config.yaml
n_layer: 14
d_model: 256
n_head: 2
n_kv_head: 2
head_dim: 128
d_mlp: 768
vocab_size: 2048
activation: "geglu"
norm: "layernorm"
norm_place: "pre"
norm_eps: 1e-05
positions: "rope"
rope_base: 1770.0
rope_fraction: 0.25
qk_norm: false
attn_scale: 0.0884
bias: "all"
tie_embeddings: false
parallel_block: true
init: "normal"
init_std_qkv: 0.0402
init_std_o: 0.0
init_std_up: 0.0402
init_std_down: 0.0
optimizer: "soap_variant"
lr: 0.00256
beta1: 0.95
beta2: 0.95
weight_decay: 0.24
lr_head: 0.00858
grad_clip: 1.0
warmup_steps: 200
schedule: "wsd"
decay_fraction: 1.0
decay_shape: "linear"
final_lr_fraction: 0.1
batch_tokens: 131072
seq_len: 128
doc_mask: false
train_tokens: 459800000
steps: 3508
dataset: "wikipedia_en"
Each number is 500 + 40 x the weight over the matrix's rms, rounded and kept within 0 to 999. Layers, rows and columns count from 0. Numbers have three digits each.

# layer 5 MLP gate, 768x256, rms 0.0638, rows 647-680, columns 128-191
493486507507471486434452480416490492462506468507472498505438550468496430510531529506495546587519589451490381502428522579505523518521488554502403521560528515444552532522540464524459495501497458
557516517486476497478571469508527491483584555496445548507493462505531501517465480552523511423483478499517428548580513447521403515484561501483452438516487522481514534518535511511551502481521439
482513540598525468577528539503476517487560398617450511520536510486478524562436567468508479538493501511479520521516506499592538480526494484510433530537529514501420508423493514511493536521524462
577515480430470547489488544477501457508496550524514506540433549543548465490497551476466523526505514496502508552507488530482487471476460506496544514534441547546483515505476442447448501464545427
521497510448493447463522479523452480383530425493531517507509547525510496461508487543473539541508550575506489468484478465539485425495503504541457446484564561458418525510568504464557520444525539
438469496542475540439473534467490508518501516415523550461525534478502515586513514511542520550501514444397431513558492510506523511498487507499479470472447466451458529464402513523478572491582540
516461483506486512553480442498488475500452479570552472541456528529564569559486555511488459471538524496508474481473507548451487447479536478460480536511526510490488424488465559505528485550442528
495488445514516465467481446505456551525494582534515539534491510530471480495531555526501532473534511520548474418450503426437473603432439527498463526473538543475528470406530489508561503534534438
482505485563455538513493475547498517541459541513440486573530550361517476559530459586461515453469514391524496437530506482463479515463493471478491427502481417524487558491542473508477594452444503
491484540495546570440512544448498476479490499488519429489507525509543486473556513410479515566502491453462440472553532514522549513509574537432442488494452488499553482433510495467516530407506489
515521466461541517408521530488394465533513525548401469502496485526511479486431551538525489504450493516529404481439499503495474425520464517515480442483480534500503495458455473503501478453565455
455513508519572512549450394549477500567501529505524480440479514576462491523453507533553494468422475439523575526576535431511494492540479425459516562575535552534518485436470483563522556507505450
506481505514448521525504535538571517460503522510500563500542517493543514546529458522456549534557472478567407457533466485488487525494473496481419549548438510484487563560565485446469468555492455
548504474562507487516468497513513425578506587524516460545511540508506455524496527551486469532507475597479483513505511506473523606488482569538358471472497451489489469599505535469519408439534498
557495490484464537500408452544548503534511538543498553496524571500509516455523491536456522513485509533436552522495485432492454517483514555521400513484492457531431519502552492477590469584452437
506511499485450545478513478499471576542541448516481498540445480482460535505494469506590498424470471473420524459480536441479521514489566511521467475467508505510454480534444512502456480519475475
488535493511601519407548523479495535538547484494500527408498421488592462513509473490548517516417523485617525436505525500486517509453507461495535376494530473547502497532495431474528478469527546
489466524549515497482562427487555470478437525506418408502489515472449539520528441497509486519450484498563534519527451535457435440507519488489484553530442552517458527495461542502463482522525493
538501477504476497435519516435512471438529535562547494485465476494590550446495517484510525488457456494463500485488447464523536458555514527559469516464497492490449513488533513471479595468517590
488484542500498572485546501475484461466507517512523489462539512509596481450535465561452494438431511482586508541558457457478517520484499456528572491518465510503539534473483433482471461534446514
486525468481536514540413493503518545507484444528528476512553558506486517488501556522517583517549443546482461494518609521514516485522514428477489536473442519530508537575574476461459476479483527
462468481506464517473500524507451492522556465550485507481538512481499488468532532512463581475430491420537521425426447596498549448534449511505433545479523475521485503494436505500466448591454526
537500523485473485516528536476434470588495536445442517536466523554513499609525544582567532489511558440612466495509492498547455431479488487536529475410478461537522550474473473589519450529522548
521469517500542399505493489495491480542477518510482503498525593488472570415435547463466454463583489524515534436480397501470488551528430493532476504515499432446502444525521511558474531499397554
537518444511533472484536499565400399460478461439496536483580453507495461510453467518477526475456526492512444500435421471489453532492472448470502512510505515476547494485503553467485454469475557
509515446494510494467495444507451488477543512491483355459492533492515459440538523507446433527471499452477473484488556526545491526485518505481484469458539563479471516555472559550468435501473495
476531547568508555524545458462450582517436426475488517458398547515507525557484511448439476479529539521485564447534477438477482510528463523503524523500448512545478478493499509477558573534488419
462456521552546573503525473533458425452511488456507434442418450434529567441443513518488451508514515469542456476465567535539532572486525414530502518456521520560517475503468542567544493447447492
420459546537503451557509532452471520506485416527490566538501500448537431497478469473521534524525540474526473482585471408525434529486463572462441498512472517496468513518506494485421528525505423
462529446494576471532489495484564475558494505534539494491502569477435557503490493498506532516489502518444567469446574483435480561493587468532498506494508496525613490505546456466505484516515469
494484431534516420567547448469530506568542462509518451578469468438514495544493534445454537461492554498501604513473484455456455514514528502497414493542475420454469525562542547481521581502515459
493449573518567479493570479529465516548509485503402462490436502526512473491547532497527561531511494444583488475457556550509466517448499522504471567478535492529501431491538471487481492513535518
493534440547544560522435497505463558466527484470487488461539500527482520495529442539386508490500497489458535411457513532488455484564466475463495441476515515531460515539520487514466488511510488
560456559599473535525519470503535480521466516469434525454468476481475518493473518570494583539480505485476537467471526472421511454478460503490431575469528540516465487525454527455464512536524518
# layer 5 MLP up, 768x256, rms 0.0661, rows 647-679, columns 128-191
555529559530489506501475502459457502540477531452484456528499529512452460511532442464448442471533549502507489468532535390468486552479509483485475463477587475467508519490491467465502547454536521
481502476552462512509503423468493555546455541545566518525492439519503539498534501427458472462475535471536483542462538479452543580526450530485479521488475503437494586456540516445502551518471453
410461462573515454556481546519527505450532521515544529532491477515526485465527531486416494463458546544487483546536429433541483491450533522439513515515480482486536539459532461457470491462475509
433571511519487469543523449548534506495510439472499418480455518432523511499547483532469524464491507536580443479501506609510570557529508540494564520491477465435556465519526457571385551430528501
494571566558585530522490483552487548529481653414510443500503532473475469454599559545572521505493456506461521529528484481492503455469465495490504449524516530532567509493493516576550466448397510
525463535526571484536562506442531503530434508536497497464521495457483519418450511452551424516471485485456471503411598405529529534453497469526472413466499422456481467496605477486494476494482427
521502556458467498504446471506502454450498460491423490487441520504506446452449432465499522490538518503503532465485508589569505551524515468503457497450508511464514446497543553487535419511545507
551459572546402541503498564545453456490533434482535503495517484565501433589535532554506421487479475473484486500510458538474460541467460512522483491499507479587514508535520457415538484498484558
483585494507508494547487561517505519525481523501468474539466508454496516484453545451490426550536493437497513526436470506465511610558540448464478519488458561521434547488466505516536506527523498
529547484455478381533514476526559487537462497440444575453519456511516532535512479510452467578509447506533556481433435454543466487459416492414558475456400470460429511458509526492473484519464523
469539511488442536503493505418536460576590485475463598521456519455469484559603453583508510431529452489520562499530571502473514451397477440499535549467535499482462549499524512520437517532472525
504444461523505529533524520531536510499509516522478445509490494483498498470436553530495467526440494506542531409528502511492484465526480496454457527475415508471482461467515534552508510516493546
478507459529482587414521549466536504457524434566525452492555542499491533515541575553507505488465528522501430550448497503491480517556491438503476507450552521501448438500490497490632490429536565
470461524477517505485521476476502484483472442505522545552435565510497491513449509432538537568475521433466504507544433463551451524435433528473432542516564500476553465456445453509410485513517542
485474416581480436444450511472506459559492436610442483484402501497486465517478582535573482513534606413482444529495534541496499497564521511473513507549517493558521530498553541506494590464457565
478386510469470442540552504503490507522525480554416466477507576499456436516485505478473450422527573427470473419467565533505581553491495502537514550476507443504507545416532482511469523529574498
546543496526535542435499556509476551484493476478502534499535494493490478566569532483565464524495449460529472453529453473450535487508506544552525390528577437417500483573466382495494499498437483
505461543543515492559510487524500567486509485494519497504511427521499510562470469507522454480495473583507414496532529434439488557457530468474491503519533434508531531498460521410384556584522506
551545452506524500428508494484539504434470502474549488485526477502473509543570484546479425483545503576439497508507509471515512487567484440424431513476528550585470486484572462530494450536501507
488485553503522408476469496493493549557463547503541540497497462546501490469520476467553508485517509610506513442431506504508484494457487441504496485508477456538578474499531538461487472477428485
500504475534541499494534457481474478512508536488445489429469487526528464562424537523495491551568522479595521484469523465583546547541523479461488501537529539528502497407461482459509540497481554
532494486413552543435513515544445485518565458495466495530498486571510442512521421441513557480528497514429457526545476542521471557551443503416499506429480489530523474508480513514482502484552467
545534463454508496551531532509568507447565513544422485557442492552496516538460493484526544477498480494486479509574447483510523465517511516508498551500487493478431439516588534448548488493545570
565436514498498553504497511495506498489436512529543584463529568501452539510562489491472522524473451479511421488543494526475542514446515527500517480550611521513485491576508468532527471494501460
523463517522451461467555578496542460578524542499517427458457499404499455490540497533510499469523469405474455442544523421441518413557508529398475473513559481516493543512526544495485495537561476
542451445577455528517480429466574494510592540493569502483498493496517472511563531525435450481535466499474458472548484502531536484579505416528486507433486536524490508428524600511570481458571529
486474486480506521465470504507501562415567490514520467489398552487565494453467486519472520496491496541410511532504498504472467539546495451464509520482391515585541460524566511569480547473568445
428487507422511553488482463518489512465491572519438610491480451474433455450474497470531483553472549556510540512477477519533463525525446538484515495542447518447518450471426490487519567498552492
550522484482526541453482484507472471491477439577511487475492448527540492493492530504449508517509550515493594401464519444527558531563543480491505526604471513459539422493431528511437492474555466
545485539473506579491474504499475430473525422489499580468493442581474442535531533537443557431466495554531464484541511495485533446516537436524533471453536467465537447530516500491538445498572458
553490488481494458503558510436484530468492485508505421556557492464512483602422463470447474464489521494497521411555434463469508478453553492472522480519533568446514516479459548467501561486476506
560526527579545535440548508493462533417499508559498517494535557529437462530457472478537520479520473504451400471490463548556392482543486508498459520506457494540465503439504546506480509463585495
520478416426466541473528507535506516542512545455465499498523476457465500488505517492525501542527467494506478543518512534498518474560484475518492488452544545429445509494507527419504444504487511
# layer 5 MLP down (transposed), 768x256, rms 0.0599, rows 647-679, columns 128-191
534489440581595501479523492477509456474485525466536498459545512504486489482539470537557568508442544538503418518422480569474551448476509461520487500495480520473552539581541567528491444518468524
541535450548538518561490508498587453538446547543589453529526391535477574493517473489503399503440504469474479538494489519457527546519528434559597440570434490507478458517499423470448519490524475
517536535509555476503479526482487512541537559441535512477486436464518515535480499495488536447442476460606547496564497520515533478486514524451572551547595516520525510522455552481488522506508552
466488529472487465436480524493584428485466529470416497467504491549493465485510512475490461507500462448470525493530495469479520427435418497519542452469443468504475550490540565514534520508490541
583465534541461485397416517475543455547427524487498438420580518481464462546520625499451506503482473550471503548554509473494535497519509464545539474478485463494495468502555549453456535535479503
514490480499477477538520522507408458462541550562517485481503544512565439584475422506467536490474529428508519531524466543576461463489449551518429541463583475513510518430446548581522502453493502
477451461506563485446558484551498522520483502485500533485540543497515575468503469430485468443523535479460510491419523447541488478607457545473510518484523536528459504568431469563495499533507523
526412521437566537461545507529461546498455443488503532481473507513491548532525527487464539459490420508446510430426517497499494510478476491474518505498495531454477524448507576473540491560482527
491442458496530570516454441497489524520530459507464589509559533502500514533501460513549519499552525520513516543551533455479467466534525546544493424581409428408552517495509524480507512530469532
436544537494454464492526475513452530513559459465530493582517511460482438478476495530448500475498526481534503482466492497421466427499444435568525450493514488488523521469485441484480550522472509
488532472501506458468546455492518425466469478505473493470507491564515510475457509443495557561489433527505441463450484519527462541527547481444472485474433536484518476568510429439533470470502514
549480458490469518522474500496502500609509534478506476454598430404587540592443571511481517506504509501454416462500456529548460490454531518544504487486544538457480487478526451509547458386452568
501451487465469530484500520572602550474489476531488506431498556533500543527519505550491480534504452550475512518550531450560473580525510454452462481548534494481514479503493470468541442462508485
582522501538514521515470510513497489478514534479479482528488572496521541475418509471538482508534528538593513455443470545539537531429544536496440456531528431501469506537524485462525494476509481
559518522515512456593462564430460440423469432512493575516549517443552496555508503512495503488539460529406551493530493540498555476546516460603432466458595513531469468533485438473488562515511524
576536508519544521432412509535452550602477551581613542472496401428464532488532512458555443527449492546514484538542490515504504485484514430474500515536517460430434451505433552489495525477426498
544495536490449415554500517534559579473465521514510494544446450602401553476481506446461465526546446518501538501512483525519465514511546531498512506429454445540458536480576608527438505528492488
497513454473468494504458485533499504506556575441531514472523471528519467464468540451506474457480540501448543499497512565509495431518434507483432429530505513549556502497509491458518496493461506
463454553525457484512465590553418487524487521485485521459524475469544577413509470499506548542501561530484505557530487500501570520460435542523541479519471429422517512505420532456496480448425492
510507499451483540429513503467445456469495501440462499417505552485521501470516534500502539519464497463577526515538513450504510516521503495473471498501525497442486480490468422441536474529495519
452483575465521460548487528477534460479413505488531513467441469447458431491504478443555475587458572447463481550547551543564445516537548493500515447510504440550577441508426560522446573463482553
509582498436545502551499530483512472459494564403557494426500496444537521475481487472497546481451582510466490530495529517534466501458471486446501502458480479453472430492447478510459538481444503
526465459559559468441493482521478592543501475508518497465521446461540470465532450445440440514459457453552477475478475545559468507526425479522470477504495464511488582464463471491429464504456519
493525503540519466480498484541542404477525528546503465508483493419477535479459491509564455576567540501411523506481486478505444506503495473520488436534487456451507430485466501533486501518452442
513500518471477503525520469526537540485565508492458511506559526580467525514439492500431483541440526521484403505482493566510447508483542520623450442517523493503475444507485438481491527512485505
414491476563542448523487427512550475488573544562477555478447470593522465480525434476486578526534492466459453547456457506555505442503523511528522465531486575499535467509463556499530514509544517
540473448478424490548461464555457448484538470521561452473610488515506446507523535514521557532492429426523545457482574488505582513453471582524514576517575432493514550522519482479446474443532557
521548595560456486502447514524511542476508553432536462490473476486523516511495512510458429512497523495516404522519550549540519495493469500481481514481513501546522570486490517476550496478462561
522485481596524577529452523487536428447512500492513530463556504437546483440495499517543461513598559422507555447464476553484503479500502502467436508387523448529464495466466536578493545494441523
513545481563495518518439488492503519463542475448465374451564520530477509445509481512484486546463472539499510493495425452633535521420516494538497510463548551466450455563526509544429569380460493
586432495483527566495496497577553530492447523498494531450467561529530503438523522504519440484463563452526445497551421459530474505540452496488552538516421456535487561522560458496564420506466422
500498529496476479495479485488469536533558517530495445478463506484491493464458466511563483544523548507478522536487467437556511462553567515545467514460509559517616559582539440592478447431516479
499467512519480537436487526531456490472474507502542501521428411467496461506418527528420494495507476507517477524534502453535517525498512518511508577466521557431459424491454519495506565477457519